python train.py --rope_base=10000.0 --rope_fraction=1.0 --init_std_qkv=0.0269 --init_std_down=0.00368 --lr=0.00817 --lr_head=0.00692 --train_tokens=413400000
Each number is 500 + 40 x the weight over its row's rms, rounded and kept within 0 to 999. Layers, rows and columns count from 0. Numbers have three digits each. The size before them is the row's rms in percent of the matrix's.

# layer 2 attention query, 384x384, rms 0.0522, rows 103-179, columns 96-143
097:526546432447533529545560497520490542506547520478549554420534454509486539473457517436448564567439483473449521537463525540560479484509460464567540
098:478487451551475544532562451541546574452517508521536491513461537416488479466532527574537515560495473485604542545412477490544508516500476448496523
098:465467475528540430558537516499559447537511502518487493434536508514429397453463513513443557532467542488460528448585529516382502507449475499479499
104:545565493528450521537490442509458497523524575455540554541497441533534491512509498500525423398538440576483479451442519488485436482442509457563489
088:512464490532521509545494500549464548510496464525395542499558528450479457551455549517486517528491494443395493496485551485524541446477490452539507
103:619444472522538473454496531489448460555505488506475498496475525510541517480485478505444557485482578563504484521527488470492508507525483454514566
100:576542456489522487557565494499556493464533521555537463517476441484469470478517545561506466470492452457531464454463562468510489479445561493485507
099:499565456525477485476566430439548533573514510454456442509514501441522521524528492450568523512508538496481492557456525487535538528495503532510458
097:482477503520503479483610454473557509448575459449455504564445490515536523516486471552526462509497506458539507565415481497509442520491460527526489
103:582482582584480510460448525461579484552516442493507479502544466483572473453468486516501540526516493547478518418526524468451470463547477504487509
098:516534497500501500430488463588467496552573465441500538523492527520514519484463494484507468463578485536434477500540522539456443449552498472461480
099:487545530517496555463551561443492546488548509518527461490481483517507492510478457508403527530558443520558547545556493511533468486522478508512454
104:502413479494531461561480505489474567477549480468516524500474489520596470506551510526460492413485506539552451478500566537485489435464497515522543
097:431500484557549496521456438437492502513485524508481485477468490510472488504553546478490489517497498527545378502531443470527471512472494478544528
102:508465481530562523472577461470519534527479533512510480501478428564559431528497436464536537489496431479508569455425477547477513502475486506484495
102:525485512534541575512530503494489623488538548516576446479460479478473470558503549522459451477467544559493534466507520435587453402479504512516470
106:451505542486470516486457541572507467537412423440550474466464495510477521504539549509507408548477453479505493558477560518488497487533473479466529
102:462481464449408483449440505504463525495493570478467453516502515475537457575520533502523464521517501483473431508513465512467515479521455493472500
098:514483464501511549467513473439530460593549482536456481492405435422469535509513443521539541441519536479475447502450522517424478488535544469464544
103:496541442423475489430504434440530574532568454543508550446473465470488498492566440451530553535492460570514534431490468446550478505475571466511450
105:482458466511557516547534451518532453530558522444512512543444532454466562557474462451463445403513475556473500539549470533513483495557474446500494
106:536461447429518507427556468551475564515536531537542538444474443551551510490630519502598547493476491517572592534485444508466440512512470546474440
103:502469439507517482543554450421548541466520552504456473517526571499498494558517467500488493569482477516491528537488548526525446490515491535451513
103:463516434491523472472470518529507557500527483482482511421441476554473436541496426412474549538497474611553528538471574551498469538522514467496453
106:567569492593469535430540483495531505426477516517569509423523462496469530536532547431516443508509519475483569474429567512454530511490497475519494
081:567483484521520502538514500536584499436513432466473559536513494470466478489489493527535524490470417509518511436451468512379490479516479510515482
085:522470542477537504432508516551497502523499486588520521547477503493476474530451411495522515498575506456510512562499484535477540420402546520552527
083:517443542427503506495510462459437476456539503545490506444473474498511453474525510415580503406534560559531417516474634425518521496528489479477499
079:549482523484472517438557496554486499466526454551505504590467451558434449539529538491515502525526511538439438512467545455510555460468490481509476
078:496487554556532534525508548516488505415467473499564500535539471491505465481479446490453507535479464520496511485466535492486521489567538528496515
089:473482467543544545572593437428463411514479485484534462491498533536530500516510581502509463544500541505513547496468552527449519494412455447420463
088:489405512494489459425485486538408500491475484488518562500541469519471462544489510484480505622482503529460573473494464543468474466486523439520373
098:495582509602524489491428510420456420464409479520505474507541475550487521525483531422402504444444521432523510515489515473481516546561498511607466
106:459570520413513443496558570473513452539418449443488566475510477520469559568448566494525546474514511580517521522390578550528481559470479465526534
095:447453475556544531399475477464514474555552483548540419508492463537512509514583520525498478578504540535566565471477510554515460436438525480518388
090:518530487388461473475519500570449485580485497521535488527487518535490477515426476471506525424492493547526494498554437383568490509465522535501496
099:456526569454452531517525565521383512504489510496511553478493518509468480487461518509575521508490456522548485524540557466499535481563496452464569
103:541493484498491535490504519507511486491452490502510504477514520498510457490628569520428465555442501508449560519579521504505495553531532499506482
110:579528518467510445502507503419478435474503455552535440575502493539491541523506454495491507463485534537535427438442462491495500537508488518581432
100:480492485548491447513503469504457476494518507509464490491494493461460448486422472504574554518496470540504579480547483495433535544493505510524516
113:497525474534505584541498526501469482465491552521482521532575491463513517441461519475457527619454487501451567464551490518489501526501412532480551
097:527513487572596510537414443454519517497485517495426483515471501479469451443542488511519517481475507503544496457515585509480438497560519513530532
096:472522431441528512460539479500549487484507546473452539444509475549510502519493521479463531577443486554536491488556499417472475444477478433521530
105:492532493518523505461523453524504473420539435503506413406542495521532510562483472491481464505489506539538593542474542509478479495463532427543531
103:450508451504489473559507460557490445570476528485485439497566516442452471477553535485540480477504573488524500464477538468533451511501525467568530
103:531527565477538537503500479448450527504542521526478562473495490458497528500471407501521508454528520506484551496457486548473543520515589497449442
109:526491461496512601447447529491513457508497533485507489526537463514518462555522585463455482527507537518462515530518546491496492532490514511516520
098:458540511496496500498423529497483571533518486484436523431448462492434494475557503520480463477556521534458444514491450408514487579437556572488453
103:513494494480484544545440581436533494544448535477513583490550523514509508577522496478475471595421496480516505495508463463520474498538482425549445
102:437569553515503430549498535502435541526502445540531465581461551526520528502552478529480565523451500524506420491534495439568559559508469450545527
100:597478480431568502465456562459507514571504541508466473532517460457522527411473525481551546498577560559529515490501499466518506516486514497446445
108:462501469488446470545517548534514484524483459568492576473535491548478493544482506523472441548497567601461454512595599558433486481531465504539471
101:445545500501422504486522550538569451489506479493557410538503542548522550501558475541497498525452465556553485555504498488420507424593493495495460
109:479470613447454451498506607514444488572520498497475507556537502505520466561486490527494495498529501485571433476398471480532461424458450528499515
096:454497531495477419498598512471477493503502564504399577556519464508486553509517481441435433431522483477482483542504524460557539511499509500570452
098:461474518498551455463526520502545502537518365550522476543471457470483510479467503533553478443468451530483526524497454449625499499521427497496501
097:615432462476498485449581427466507534527423539451483466523440508471464504486603558494560503391515430443516507561475477510453518451513468509431524
082:428513450531452428515506500470530486516526537491493421519491442507483499424513502555518466486566476511546528436514413545475509490466541463452492
078:553530447529410506528441486515443507515507510464534469481515568514564489481485516570484493427465487485533543499520507562575481550546474453505483
082:527441548458482537520586513549470524522519534577609497497484562439427530526470528443533487517467472455584493524468481443525501464473460528502490
081:497410470433395458480477483516442455473475494492491522490480517537443521546474596555409498520503479496573539529539486506424528508506443472496474
080:458452460540491460521523516491533451524524558521524425530523473509598495525491432471499413484452479473499504545467446495548467512495458492484445
092:503511432473522513540510396531498559508574530517498439450447529470494532493526470486534483533497512527535512533447499477520454485513543560447518
080:450526463497453519536458479519501514509446537545503490461511483505461461468515483573446481477508510478445503536491505523467493522493507512465504
091:432469462549527464507490493507493493455487491481559420444492490528475538526506591444479477522529491445505543530463426536469456498468522494532521
099:523575479408445472504508496521456497508514533481513494521530488478581532446544436499508506504496491508523527484492497404533492481471491515556453
095:495492523482498505455506418511426498517566509504468394520468499513472510471477474498536500547542549474533436452467515503515529522496481502596538
097:487525516534480522469515502548448533577521543469506494427518479492474441459505546493448504521468474518494469468617488444457501536431487451457541
099:451545497506497577448485484548432511554452539426509426524520513540511470462497474535539437416500464429510540467466505426407481562494568566456456
096:465470498489541478449465484540590500560541558439579441552521485408489464482538566567537442501463474476554534509545478462510530544438439492478617
102:430476527536512498482480448457579549484574484479569445492501491461484471530527483507535516579581520473487521501489500566455566434462493502495492
108:495476572563484498568430529542543543522520494535524545454501463494488511494490571514398488547463485502460522522590467538480533489514482473483561
091:571491460494531461458541484404506529533526433560543481535536596560441504564507568479516451509468489427509548509519553538530500481487557508405501
098:496524465524491453505506456444449555476432488440419487511505482500511499508486461439497467477547506475489495499567390529566499528466474402484460
106:450510523467465499533560473570510432490562535503485493558542482550539518512576493571468509426522484507587524436516471493523440568445455474506475
096:455424528492545519468542495497544525478470521457578491481500466498460466460504449523502511506461465444426471555503492513486532509462546522471471
101:529402489486468437544538532490534434484553519459485465445508487545472516532519537506537531502421523482502530455453492579567477444498530491548513
# layer 2 attention key, 384x384, rms 0.0535, rows 103-179, columns 96-143
093:513460478454473540500463479434522513469491501455454465474482497490506502509503462521513459530438514541549571496497575520435496543540519460470562
102:517504469499489439464482478504527518468483470502431516517506518595463510466548493502618549596456466559450509579524539535489494479544526474531508
103:488482561600519482489526466552485505461517482508502540498582501480480520447411485506490460493570569525521588512473539506421491537521466535553553
100:501474544467487470511497538495487459509480497472445491542574461494512431445598514393582528504462447430528539448551512454528475443577423554454538
100:489520513475552475472439427498458545490516502482517548431490510486551431378497505447502512566459527556474567543507479528468464527436570453475558
101:470472440589480545506504518493498476503541396473509500537480552434500463575517499523503502460536479456469536531427511557498538446513503461533469
101:466611482487551467436496480516501482532428578513532494461476409526465519447509549508487541517485518522488508543506468557452545588477477507523509
093:494519533480462573497470511533453464421529497488599499459430524523473466566565531417572463553472445501529484531545514561505451458496444490523524
109:486483474441461419488510498539489486566562483470472447536548531475474521543455482518566528469507493482535475518441460489526522478466494525515468
102:523537480570487490593417502531470453518514539462497468461516588430514497522493505575455509574512511418497495482487488554430480487498590507443539
104:428592483512538480513485509473511477484499498484551581481569494463466395362471562479549506590556505499429609506482507455494486436450517486504533
098:502523463507532569572546479530485462506521501481517512558502554530501470563485539492537493543508517468519537472464471485527535523527535534486437
102:480446528527467553509550397476519476458540515494501537489497545552573462478523501565489490467476554455515541527426512580437497488499480370489429
099:521431508518497476464513469498458475497445541411436503568481535476518541487482550467506581471528581542485491494458486563554474483420472531500486
096:533472474498514484463503512481570579500433535450495489514510474559434427490423507543532493496509559479447462544502463509539450455476561542528623
103:470512486478607534500492526523415532518533533516496504493479519592487563510525536563571570486518402479520551467482513505552505473550527439528469
100:463537494544435438487519486494468505609561551595490458517547491545507463582547540488535520512589465562449560473568444541490474542484480506548513
096:539540537500504515446472511482404447515513487502523414440536491533466440502431530521462463498463515484509544504507482403520446601469496411500512
098:418507527565519478533497491435527518451477566485479466503504514496564552500535506506493455514525537524515520492487529471473539440524496548477505
096:512541511574513507499552522550468491486492507508537554514501529496520484429498478528519535500480514491526524488495558520476490461482508565534512
102:467528418482509456482576502465501460441483541501566473491515509611488483505452544513523550483492483507482533407507563502402487488484450436462488
099:484547441474508504536518459418504484488514426441459498544469541431557518565519580471463504441513556443460479492531460485524496550558453499463527
102:515498519439487563529486457485534487511498519407466512556487480548501515466541501547493519528478444513476500531484476527506540519557518501501469
101:458571454491519537566464481471550461573486487483462533475520561504462533452526471428478502556501503522509421478515526499518477545550515516534524
104:494488472506463561468451446448549437512482592415503503518516497531500462517466495462506520532489506509558564479427471478505536541574538510485494
083:482536552495504537556448499473495522487482580526543432485497559482500531508546492480480501518463462554481476546539498531441487442517526402463489
090:476609457490515482489511458503516434571473482545454474435503539455486578511542552382533538431525474484404508484528508554473429437511485467508509
083:497581503534442469441534515544488557496564460519519460551409547519493543536489548515507534523548555533488544554543474499485490425526559456398489
085:534486544470434490449490524559498494560497506519503403528491550518537551486506394479443499555453592448483521583455564528481514429539413444431478
086:463419473525513517504561455417472539494477571492459484500499460496501495466467517479544535508498462543540626480548559508501554557489508549507510
099:451519582490504487488506491503474524468505552459489476533558556488537505469424433503449487471548556532454437490472489513558448502499493501624484
085:445506569475532549584552489513496482526523487550457523510448498517492498504476509572490441491538504447538505540459487478440514549462495541525488
094:466458492500516546461471523467425505495448549546455489480521554547488528475554453423527465486499509528441472536568457503435488412489508464571557
097:513553491429480507423456500448502499542476538516538468468491527506536518482505438422550501455501521548464453496495579557540553531533532459467558
102:493574509540471502490412562570486490501530458532450457535488537486563489490411462540479519444519500477452491589500505447501466476532455504523400
092:487607461518422567530517506521479468509470497463539446497493503499532522415525495514478561518504447435495430491484488466442498420504437453466466
101:542459451490477568533474460509471489424443529425519499455518475557552510433502487513507443504501486548478521531523548513512495448458515473491497
100:503532472532501481512519523481498427462486492503507547466549501472443492427409463522507539492517419492535494518567540429393512568498493515421396
113:520471550481487410478561538451475501516561482483477527592522505515467505554462528547510506425540522553509431513468524461544470477452487545553578
100:511520437523465474516427476545510443488527491520504548487502487467514512469506492534534490523494527538520449507547506577533475511502534527545473
095:547520534510520513536521531464451541484459569500500564511522482444500464470510549493521518521551569478518516451517471445507477519461500487412528
094:433495490445512545472513493517565512625536472441461418542501526549504522532535541563486546502442489530570510531514507483550516477498496503517504
097:412479506439500482488534585532501513466477536501450496462486526484504540539438583472580494531502473524572524538461582540456502571488408428471504
103:544550465503442518474527540522526546471493504457533535456465484479490471447519527494530437455469532532513441440531501499547488536471504545495470
102:524463513452524475517489474519531471487485544465389498450443460502546477448518407510505487486497542427555517569521470568409478511465450427441545
107:562534503442481575505525480526481580424502488473444448448493519539456495561581543495582503563518427465468427508420561517471499549489542522541454
109:556466538498429524497453537482485575551484432481554481562440536493472502507455514554522541541430506476485516514448477556493500538562474472484445
093:498505536523523480495513486539529498544502502507542488551515463547530502479467430579467526489535497542451452443476517530467552436426529421523471
100:523522488528584505508503532486515588485483514531534494510500476452477507559464498485486489588551517549502473489593487473490489502498462518467486
107:512477519574453490454555458475509517480505575515525474531583446503504469452448430508522530500515435503439503473516510576543524473478566491563552
100:518505531519570525476462483492522504472536478484486566549554452504503533529516466452431432534442512482493514501529466511488482607497545518541484
108:482457554487448520536457581461529450499468436430522471516479443480458498478515497540533495558482515458476522484523486425516480536472492449473516
100:496495510499564504480491558556512606549449429510489551437533503514426538550452514543452507483506505549474444534505488463492413540438501487603529
101:465500458508464447447529495555503510425531510521484481511441521490501445567505558481458532551504503389444535472563480425466488471486502460501484
098:542475478551473462546557511572482507482533509496499479491514493491532461458472460437475471527489509567554516514565517506476476513430502521487497
101:530539504502541511401494454492509515517553478505493525456498469486460447476373524418436544525505567520550443491551462536465470476481452494529519
096:566481522500518492570468494569437482493480468503460553531478450482464553479587513456499493437488504495481516542502543473512501511532495516548480
076:552510518420456469489548494492493555495534478557483462503508515484546489561536514518476490486474511496483484461524533537508411462431503557598472
081:509502520482439573431520521484525561574452495468541495464491531478481559508554465460463514475579504502420502477453536461528492412479511492578455
082:451499503467606504526429532452463456555475477438538563567476546582502551577535545471366638515559445478501529494490526462507469485529521537467460
086:498555480457491508513459564497477479554558490561551438526609482506483483524511529518475475444563496523493442489508491451498491448494517530482530
082:497527511521451484513445431515476517429531462485423519510440538468498440479487530529490513549532478568492569545496518526508580587468514496492519
085:475517521453556459515456525467452494551482514523496515559448510497494531510533540470531493523516525525434482520510621466459439545463473482536476
086:485455562602507507510526440503526460510459501469515501557501479463495532408532514545498487480526551524513488533542497468485496617531447476548525
092:572527481481505578495463548474565570524461476522468497514512471456524493484471474465533497457482503537526477481511532500544548452555590468486550
102:539454428460489483363559489496525507515522446534548533483506521554456469485549548484550505522492446552520543500505486448506530466499517455458536
090:495525459510506603512505485458490419472451566495483496445444505541487574520554559426506516467506529513531521516508456405501433456464518502419557
095:496517520585494491507517507515540461472473535490569525463514460556515553437490570479517504501453486488559586470566478486589503540552524469428509
099:510465505451521580506495497502491555470498499503543523560461516505461521530493479500478495489586456492480462470491527448490411510470535494470559
094:511511508506484501448457504519464510416492500581442441516457560534480466555514568511478496481521489521524419527505554446507514477518422512531476
101:571509526553425465492434461436478485490524521526512527460497520535527510485455492459470427537438446465469536537486434562480518471482498506440475
101:582526451559586469501480491486458435471471484519495502479546441553457456451575497470436573503462502526524518504539486487471541456578455504401549
109:471537470420515497459508497499491503464503439400539493476497528517571541659410502473494521464567478494506438497457526459488402518477450532481471
105:507488465511510481460483536605442532461644523524497487589451535496468464595496501513545539514513532549494443470504482471521479546582435556512475
106:498482554500462437543448520527521517492532587489544482554428472485540502523514500479537491516474460476557472480537490543494486557477499546435513
099:590464414442552483470515538522478520558458453497466522465459493531491562632443527545465456452535459537458466515470486550566498445520465528586528
101:523457494474437526480559490531441526471513456472467495472539491464497478550441540572579487467554496488425475520440470489455476434531507495499536
# layer 2 attention value, 384x384, rms 0.056, rows 64-127, columns 96-143
097:468484491462489475519525456559482554524481492547457540499493453542522483467485600477548414430447501469511471513449522510551517566535502488521509
103:503549496447546524544480537478501492488485535463515526504482480503542490391574509491441589493567520462574490506498513557516521519545483581495506
093:558512471458526533473536509477428574471498485497521456421512519479473486495453460558491475467585493492477440474530506502472520559485590512475506
098:484405516475488511468512484443447559451446493394454520473498468531475535551542527526566475593369482435525501455489385454522563433516557483475532
098:579507453576536479560432454509518511424548501471501498532510533520463514476565498508568444485536462512499476445450516498458489504508452552499516
096:531528502475509502503479544523490440499555468461459550547501505501491467524459534504455450526469474476474494452522464478500514522503487525551490
096:584492426535486469455457552492523487468511494480519523482533508449487480537468581488434498540538534548508472487525512478512497559507540466525504
102:509491420456503415532528491535522574521527531497552476475438465544454513504503491525480468561540501562403537587473506506510492533518519536474494
099:468536505499466473491424504511410503508491431573414479491514502561506505543497469543437490553461513473496518489504434462480505511536463544420543
101:499517509519493461525387467484568465455482485524478460513488449475543521514515521508468453576438489452452463470498488523520472565514496543515521
099:449505474553635528482499572472451514510436543466438533546456472480544500470549581499483550482472485514513491500442424531445573526540546559488557
093:531483507473578532560543498480507548486500566489462530524483535542508517470510525484452543483515579390526432501443550513474493513504503544480551
099:525464461497502429441460489470552502525484481459504485551522513562556581495567521430493497562484465476452530517486499480525428517488507460477567
093:554510451510518458507506456508535493546460513531415469448519454451498557480491555521539404551491536492541552482499477463464486539534497471453506
098:525530527525596507512516517510558460487482478466479475540507552524479489480461513441465544587540521458511500518519437528550566531518533530511511
098:512462499461512516484438526448493529556492451514556485551467549455558510504480449503541389502439489543434477511606458452519484534491484547428514
102:490399443463522527538463563518433477471540531426553497501521491501520490488494466468459539539470542506530486543502458526525506579495505505531573
098:565499501529479612485448434505497511573508453453528650450542506523515464508501530510464488550501433568543513542511551551489464443485511520527433
102:506567456477493557522402512452479515548493467517563504471525480456482497514498482517483588471545448507471502534507485513526416496501570504520489
098:508463469473455452381524518564579501437511559443489412513507559509429465531489551539556520510466456456520529478544495527535472515454491519571494
099:470478471531456463449524564471501484501469434507433539413508521527475483555453489479509538585437479493507522450497485466528514536490440512603504
099:502522520554467460456515463491474478536496476484509541540571497431522498560473438529502459450515543498480505507503536550489478502484436564496459
099:432455505489478493541487498543507533463443556440525456501475503510478409461474565493504560447559502568485491497468416487498416494492485479453437
097:505489504528486568486537510503506501455472488456563545465503512524464568528536530541553501556520395507548458466571531503516468484427501519481499
100:443506479414539539467497528480501452498564512500515549495478509491568507499487458467546529444500596565552549520487457432512442510554483438455488
103:520535443512499583516508505458476539402530519447480517521483515382463530544503566468498551473503503498483555515555457537509527481552459549474505
104:477527469500466497543538491525511486445526541486486537542397450493498515469478472506489592514521415483539494447457516481524497435512504488448452
099:553511545498494531559568485469461495434565500453578448546472483511503525562553479484477521468532482499575583503522461580522460454470460542559529
092:532530507563449472546496472495550484495468566594532543490532471509505525544547444438507492563486456542435534541526506543571569519418529570510497
103:525466486535561452541446552587498513490541431532596458531524448462442439497465511486510471491629443466409465563558502458449562506470551515502445
101:497455585454500492519508474496515490498482446536470470510540482489556439503498472507418491563508531518525477498499540552438527513467567500511559
095:493544524483529522488529511442529552559403510504473497545508513495446549459516493508463545545427450588490486455489487444512572525486537424517508
093:472495506520516488492513517489528519526586514458544533531463502488561493503559477508426509482551512483437490471486507402515478487445432528481484
091:449462499470456472509577572527481504538540551517468547490525501439478524430470531439566529440447487487573519459562496495469442492511489549542492
100:519483496544417545493441510499461507484522455563451495522486530472469532563566542557592520500504500508473494539506506436495507596493451512557520
099:527529413496502519523486518561513458453493556502508529478552475522423485583497415529483471555505460561450473609566470503535521487473446525566552
099:465543489485569433467493465428553428569516471456523472573463478597466400537540505473517474532493541458468548509502486521471482470498470429558545
099:515504459490470471586442477448532450487566529464527527494472459488481484516491481469531500540502489479550458465487459513538533517568463465575537
097:558463503487523530427523459534504483552487488498512546564474566507460512512564484535408402550541457469575504492524475542482554425453467524467488
094:470495533451511478490523527456529537470492423473532494530450476545460542460526481542453462484526529507512505505426502538484487488479569413508507
094:457453506499473473463462569524455515516474491410566452475513525465522490505551488498488522441549538523498422436513573468452491540548542492501547
097:451438500413440492509470518512462508540530469487534575467576526559529552477503461482539517440500473517510516511476482464496580498519456496559539
096:527479423475517538480523506453513495497463580421484545467529438504486503510589517449473502472510475475511483471505462471485557465500462426481457
096:490461535483394512510534546562517464586464521556439479491506462489424507494518524478542512527500549521414488451487518500542461477560451505480533
097:472534547417556480559465544501449554583492527460460466524468463521492480460544477465413491513459540544506485497497454469463518516495501513565447
099:476531549525476468518488524543465457475535504510544464565526494467490554499514504529546466534475502520511486467476485514519453520508511510465521
096:471546526456475479423508498533514463518527510460463499451510547529500474512489485466557484502482543446483535484523509479515577554491582516504420
094:505390464516459479511556454491489552512501550459505512514522493464479498490557528491537476438439486494472556500458459469570558454473476546526532
102:431473454499568492579458517507506558462509493521548433457565485492505474539497515447559427502454544561364542456518416457422488434513508454500527
102:477436560481471572480464485510428502539536478465519520561497464465521486508577506433475413515520459511563480551588469511568430468487565584466465
095:487522450537547493488547558446461453486545512437479506500484439506467489532538548485572533528507514459445573560488475545528574480470487530490517
101:542527503489488488572540487526512446488435444492515504510561478507504472532496518535542452484518537479487508527488488508492424461439473451521499
098:497535501523511498389539646566561487483584502492532505508470563505578475476547478493481557533530506519461557421454617509486485578505487560501460
100:541515487475529459554511497479455488501517547433482580504532501540515507490433548497569516513539478495547515468478515443499508511502526554515509
100:533449456478504515459562447524469489408569439506515516505449462528419486520520515511452490523628503545399399541524499458519499492467487509478516
095:552520451438527532536520485453523522579508523456439576526513450518544490510509435525516478555454454445485500509504477510481491468536474481479539
096:506553506422449441533539574467497433458480483456563535528505526504512504485514533443409535508472508517476491502469512445481483537498477483494500
101:469466468508524493447496506509534422501501451512476439517427497510484499580464472506563558550488505545485469566469521586472527517452451494511475
100:566496529495485538497598468455504487460478514570519497543435491528547478507516406512486489503574460525488468533512510488494570454480460425509446
094:546507517542477520464480527476502548460552540531503601495482516498412545502396504550542491528426527500539481524492528485501503438478507509504544
101:527486493518521597485530520598550525399494499563576516530543514451511457493460459482491620534431494465587480535517434483596485491522497489510478
103:514516512449488468473529463501447461493532524501493511465490503462552551481535525503559562543479518471468508450538560555531524520525527516473453
103:533481498468484502514498468499605553433471486504452499469498479476570534519523521548503483517522502505525492494469469583421488481518498440559587
103:521530459487561497513479553505487497538495414511526459479507514508529444476466481466485492487518494523433456501545523497454421515484477466448544
# layer 2 attention output (transposed), 384x384, rms 0.0674, rows 64-127, columns 96-143
100:488440563603485532525528488458482512501503469410556464510554567462530473480396426468430528515393440549444454467492587491456461502492445457509493
098:481441517507494540455514505576502475456501475438459520508501470533449398467510516561514454534430491435481493484474536478494462480533456607454488
100:460481442511541511469464429540597478514517463584495434490451494474497506541558477481595493499533543434504513467470458546531509505553536459515453
098:454504507468446528501558503541443456559514584501543531441493534441572466492498426499495497443534477580510463513476556464470424517586498523513438
094:509456566527522539482523543478410502502422518496512484570486512433467520509449500542468551459465471462520476398485524522539517550569516482576484
096:454489507524416519518486557488426498519435538591516503495586517399472517482472503527610515539509537527495524580513549622516488527546546438493492
101:551513485469450564516503560457579447498486530554508474534507594485500466478433493555557499452543479503476476536466469445560515443538450547515426
103:495574503568473547439523524447478507496492555479461463454599515514558504558509502501526535453448499455538477486551549487507505489435481481499552
104:624477497506456534516494513508556431511521556469498492500504512433501548422506491562486508487509460551544463467456454507499472511534539452592522
105:507565455541536495517582505486489550571486454504492520531525575572427484509524518478489464441486500479451521501454527483554469511500516507525543
097:458449495405483443526492449498553437459521476525530437530532494450545423532484477564483415485493477527488546531522453483603449509516560481535505
098:467452422498530429492461437520495448488465525481546486515431504476528513527547510459494464492528435510464527565464555481433540531483512484486571
099:477480474508611554541474482520480514531464511549482507558498486455498505489461491555536537467506537469493540512496473447478494451464450551479376
098:450455466506493594413528529487458585567518555459468509491485511509590499496452490537503507524470431549477462497472479456509556566514412503507494
100:532489467568468492533491431557514489509521511527459480473570422488529535572475465518441512489490550558453521542490516469386488453505446527493507
100:432563551514442505527528497518461410492492537477556510466493449577502417466541478544550570505439499479584494549476543543465481461525501456571456
100:436486483454487568481478407506514502515466517493422530507437412472461458513499456490462507481508534500525492569478550499481512434527487483445539
103:483429594497462445492525566454543524468470513492443482448538515429531559481457458504501492529491515488472528493457468458488575481469532458424545
096:568480461515498508488541447510525380505501486555480455530410521503530532549533536547420491545492509483480453490522473512522514518472554444553508
100:467487517504564612545433487500462527614540609499496527612455480513496449454553458487547535508477560519556472487545496512541453531467482490527481
097:472591510559517457516525459570456514453516530439586474510504528476450490521492590536492490427586505491490501504469528539524501497473552562478478
097:515554552481497540493420477488496504479531446517478491460519499498475452474492549471513511621529515476503511454523440516434460474491515440545546
098:580452499552470540523456460421453537527487545541499498491476530500499539454483464549553412536513541442555513546500526485491518386462522528486548
094:496484500509508445531487542478454556559553523515513420511474510477559481442445488505486490388525456526448475522484485526463448445489537501534525
100:535465488461527504513451485474527477503411490438455497519507505520460504478552512535510442563523471453504490483558539480493492517470552561500475
102:495467526528452432484495531564511472515426513484479463549518511494534454496494453491516509433517482455519397506481529487529521472498508497528510
103:540504527511508531494562430475496529549491522506501468420468559550523461508536528542462464505450468495501509531539472504453534506495552510501536
098:531416462463461515472438424524556513453432528570435527503558483462449527539456491493439565507552480508507439478484544497523537497462524526523481
094:453462435488602499554508520449548494525556434434472497542398462518430464536492537514503419508525436509483477569465493524429482509542460527495575
100:539490548506510525510525507535414534466476449491491547489526496477579553442559502473513478444470539548549558562538453484558487453477496433585585
101:426541459457470565525547516527612463529517537414516571439451482465516510494492499538490539513541524452459561522544581522539506502473490558461533
095:425449525508529416498493574467449480566562486450534504502503527462514482534548526453464467395563443465501486543536476519491533448455465495525527
091:502476529441552495516557502472509544507461495521478476468466502463472509523431502527599433464492452481558560587483523506457536571483540545485459
096:488474504478538505490530546441482504490451510521500530520435514599429498557527515472482475574519513597480547566453546502527472462480516494516498
100:513492543499571504457518492509474541518457512404516486492520448473527471389470460520446529467447491436444516527530527504477486507462551432424534
106:470490514548547539500495496444448505519570486458463424508516515487429522525503551523533495449477522554456472502463457518438527515554530526464531
097:515597521545588554494519528518531592402467470486451462536510594480536542597464443496519459439478525525509530447556536446501479523552511462450454
102:490479483475515461387562546552488549509496526547531549478499563527496467448463490518443439524513568468504478557551484409477556510432499534442530
099:481563477419453481496490508548524427480520475429540508504497444515487525476467545503518504468517555512457435515407494486496547595459499526604515
091:570449562458576521469473560559466504465458510482548443489524530457463485478520496472507470499492504488527498483537453500491531454536413627492512
091:497506517530472497454497515525481510566500476522438476516469435432515477431420525496515493499465569545599537464577475548541494550484446567525461
097:516482550516403441536512533592529515442568491460437538532451552523559536478433594508516474542492383505492501519499465480579473500527543509459456
096:479545529533483564522476521538411498471580453554543503522514509553561558551429502539492514496578538522448496486512449530436541525480449516479537
099:524495465466501519469492567442471574457499521452472491518452503456421485479520450513449517510494442501466517487462539526517408555442502405512516
096:500496487469482509571475495441569414508512535543483566503515477441470461562438525461581456433493490440508530469590486467501470497520503491524611
097:526465465505513499512488501481489542521532544477524448507454571510494505452525532484479536514494468527585519511560436482523540456525550501542482
097:413548496504495470523528528435517443496462466482448550494451552500541489494509547479459555442549497478571519446542444520470446523496474520504545
096:533485477471515517484506554487466476462486512506541451506514553512447476504460580473443531485526517439478482445526529413486431517526481555493496
104:576418463494494494564561450498447501504504470530479542472456508514452547500486483500384496470529506506501437583463557493513605468483515461467531
101:513523432477589491459575541481530535562474544442485465498529558458536528428504467448474599538498574520547523507461486439508547531474440533519509
097:500426423496467406557560477522498497468551499539370539410453500438429462481493510500530548468456487482478439448506495500432479506528485436516459
103:438479505446505432458513523524580546572526475603495400512418494555575492575549490449500470508449492500542446471482462435452543533550463557519488
098:578524443490480495509490495441542484560482515569494487485475441560451473502524456561485461517488440490512463474552490525503475470508548541506525
097:526565531438466464504460475511534488485509480470540456469457512450567512554598489498415470456513540462468438468487591580434447551493489499541460
101:500551467508473479545417536495484450538553516475506457457550521562526451464524487506472477497544511449498538542564564468518382482486480523529447
096:421506520506497535482522492582507491500611425502482549501521551497466523461491485433551468519457597539429513544517461559460523487491494494531495
101:502466486528471426538500490525545570526495446569496483437450516545485515527533474521553503551470537537494443523500527533505434541480541529500428
099:513532499469511499506491452518482506534555490523565512477554517541544509580571481480518485458479444466542531481562513433511522489434504478403481
099:407486453481509521495488508461555594455460458484451457569490480448550481524486550527477590495489520483496491483421442564506456525515493458505460
092:554505572505500540469442472441501531437536482494487409505493506505511492466567474509519517433513549612468441543512525487547430526556536479497506
101:465441506488468425519520474473509528478416557475457491519491459523536529459524507452493441529511442493409552465415508482441508514529511467511582
100:517466446539533507496457540567525508461502497484522429567434550510413544495492492444486477494531548468553576565478509519535478572504528522556517
101:465519505551534472505504554465498454538501566439560478581567534481476529497502516536512510520506459487444508484505489474550486462431540490456479
101:481505495476478473475454494527479505525471486520514490497509482559509557502571547523481498416470486479496497556523489471497551446474538506496464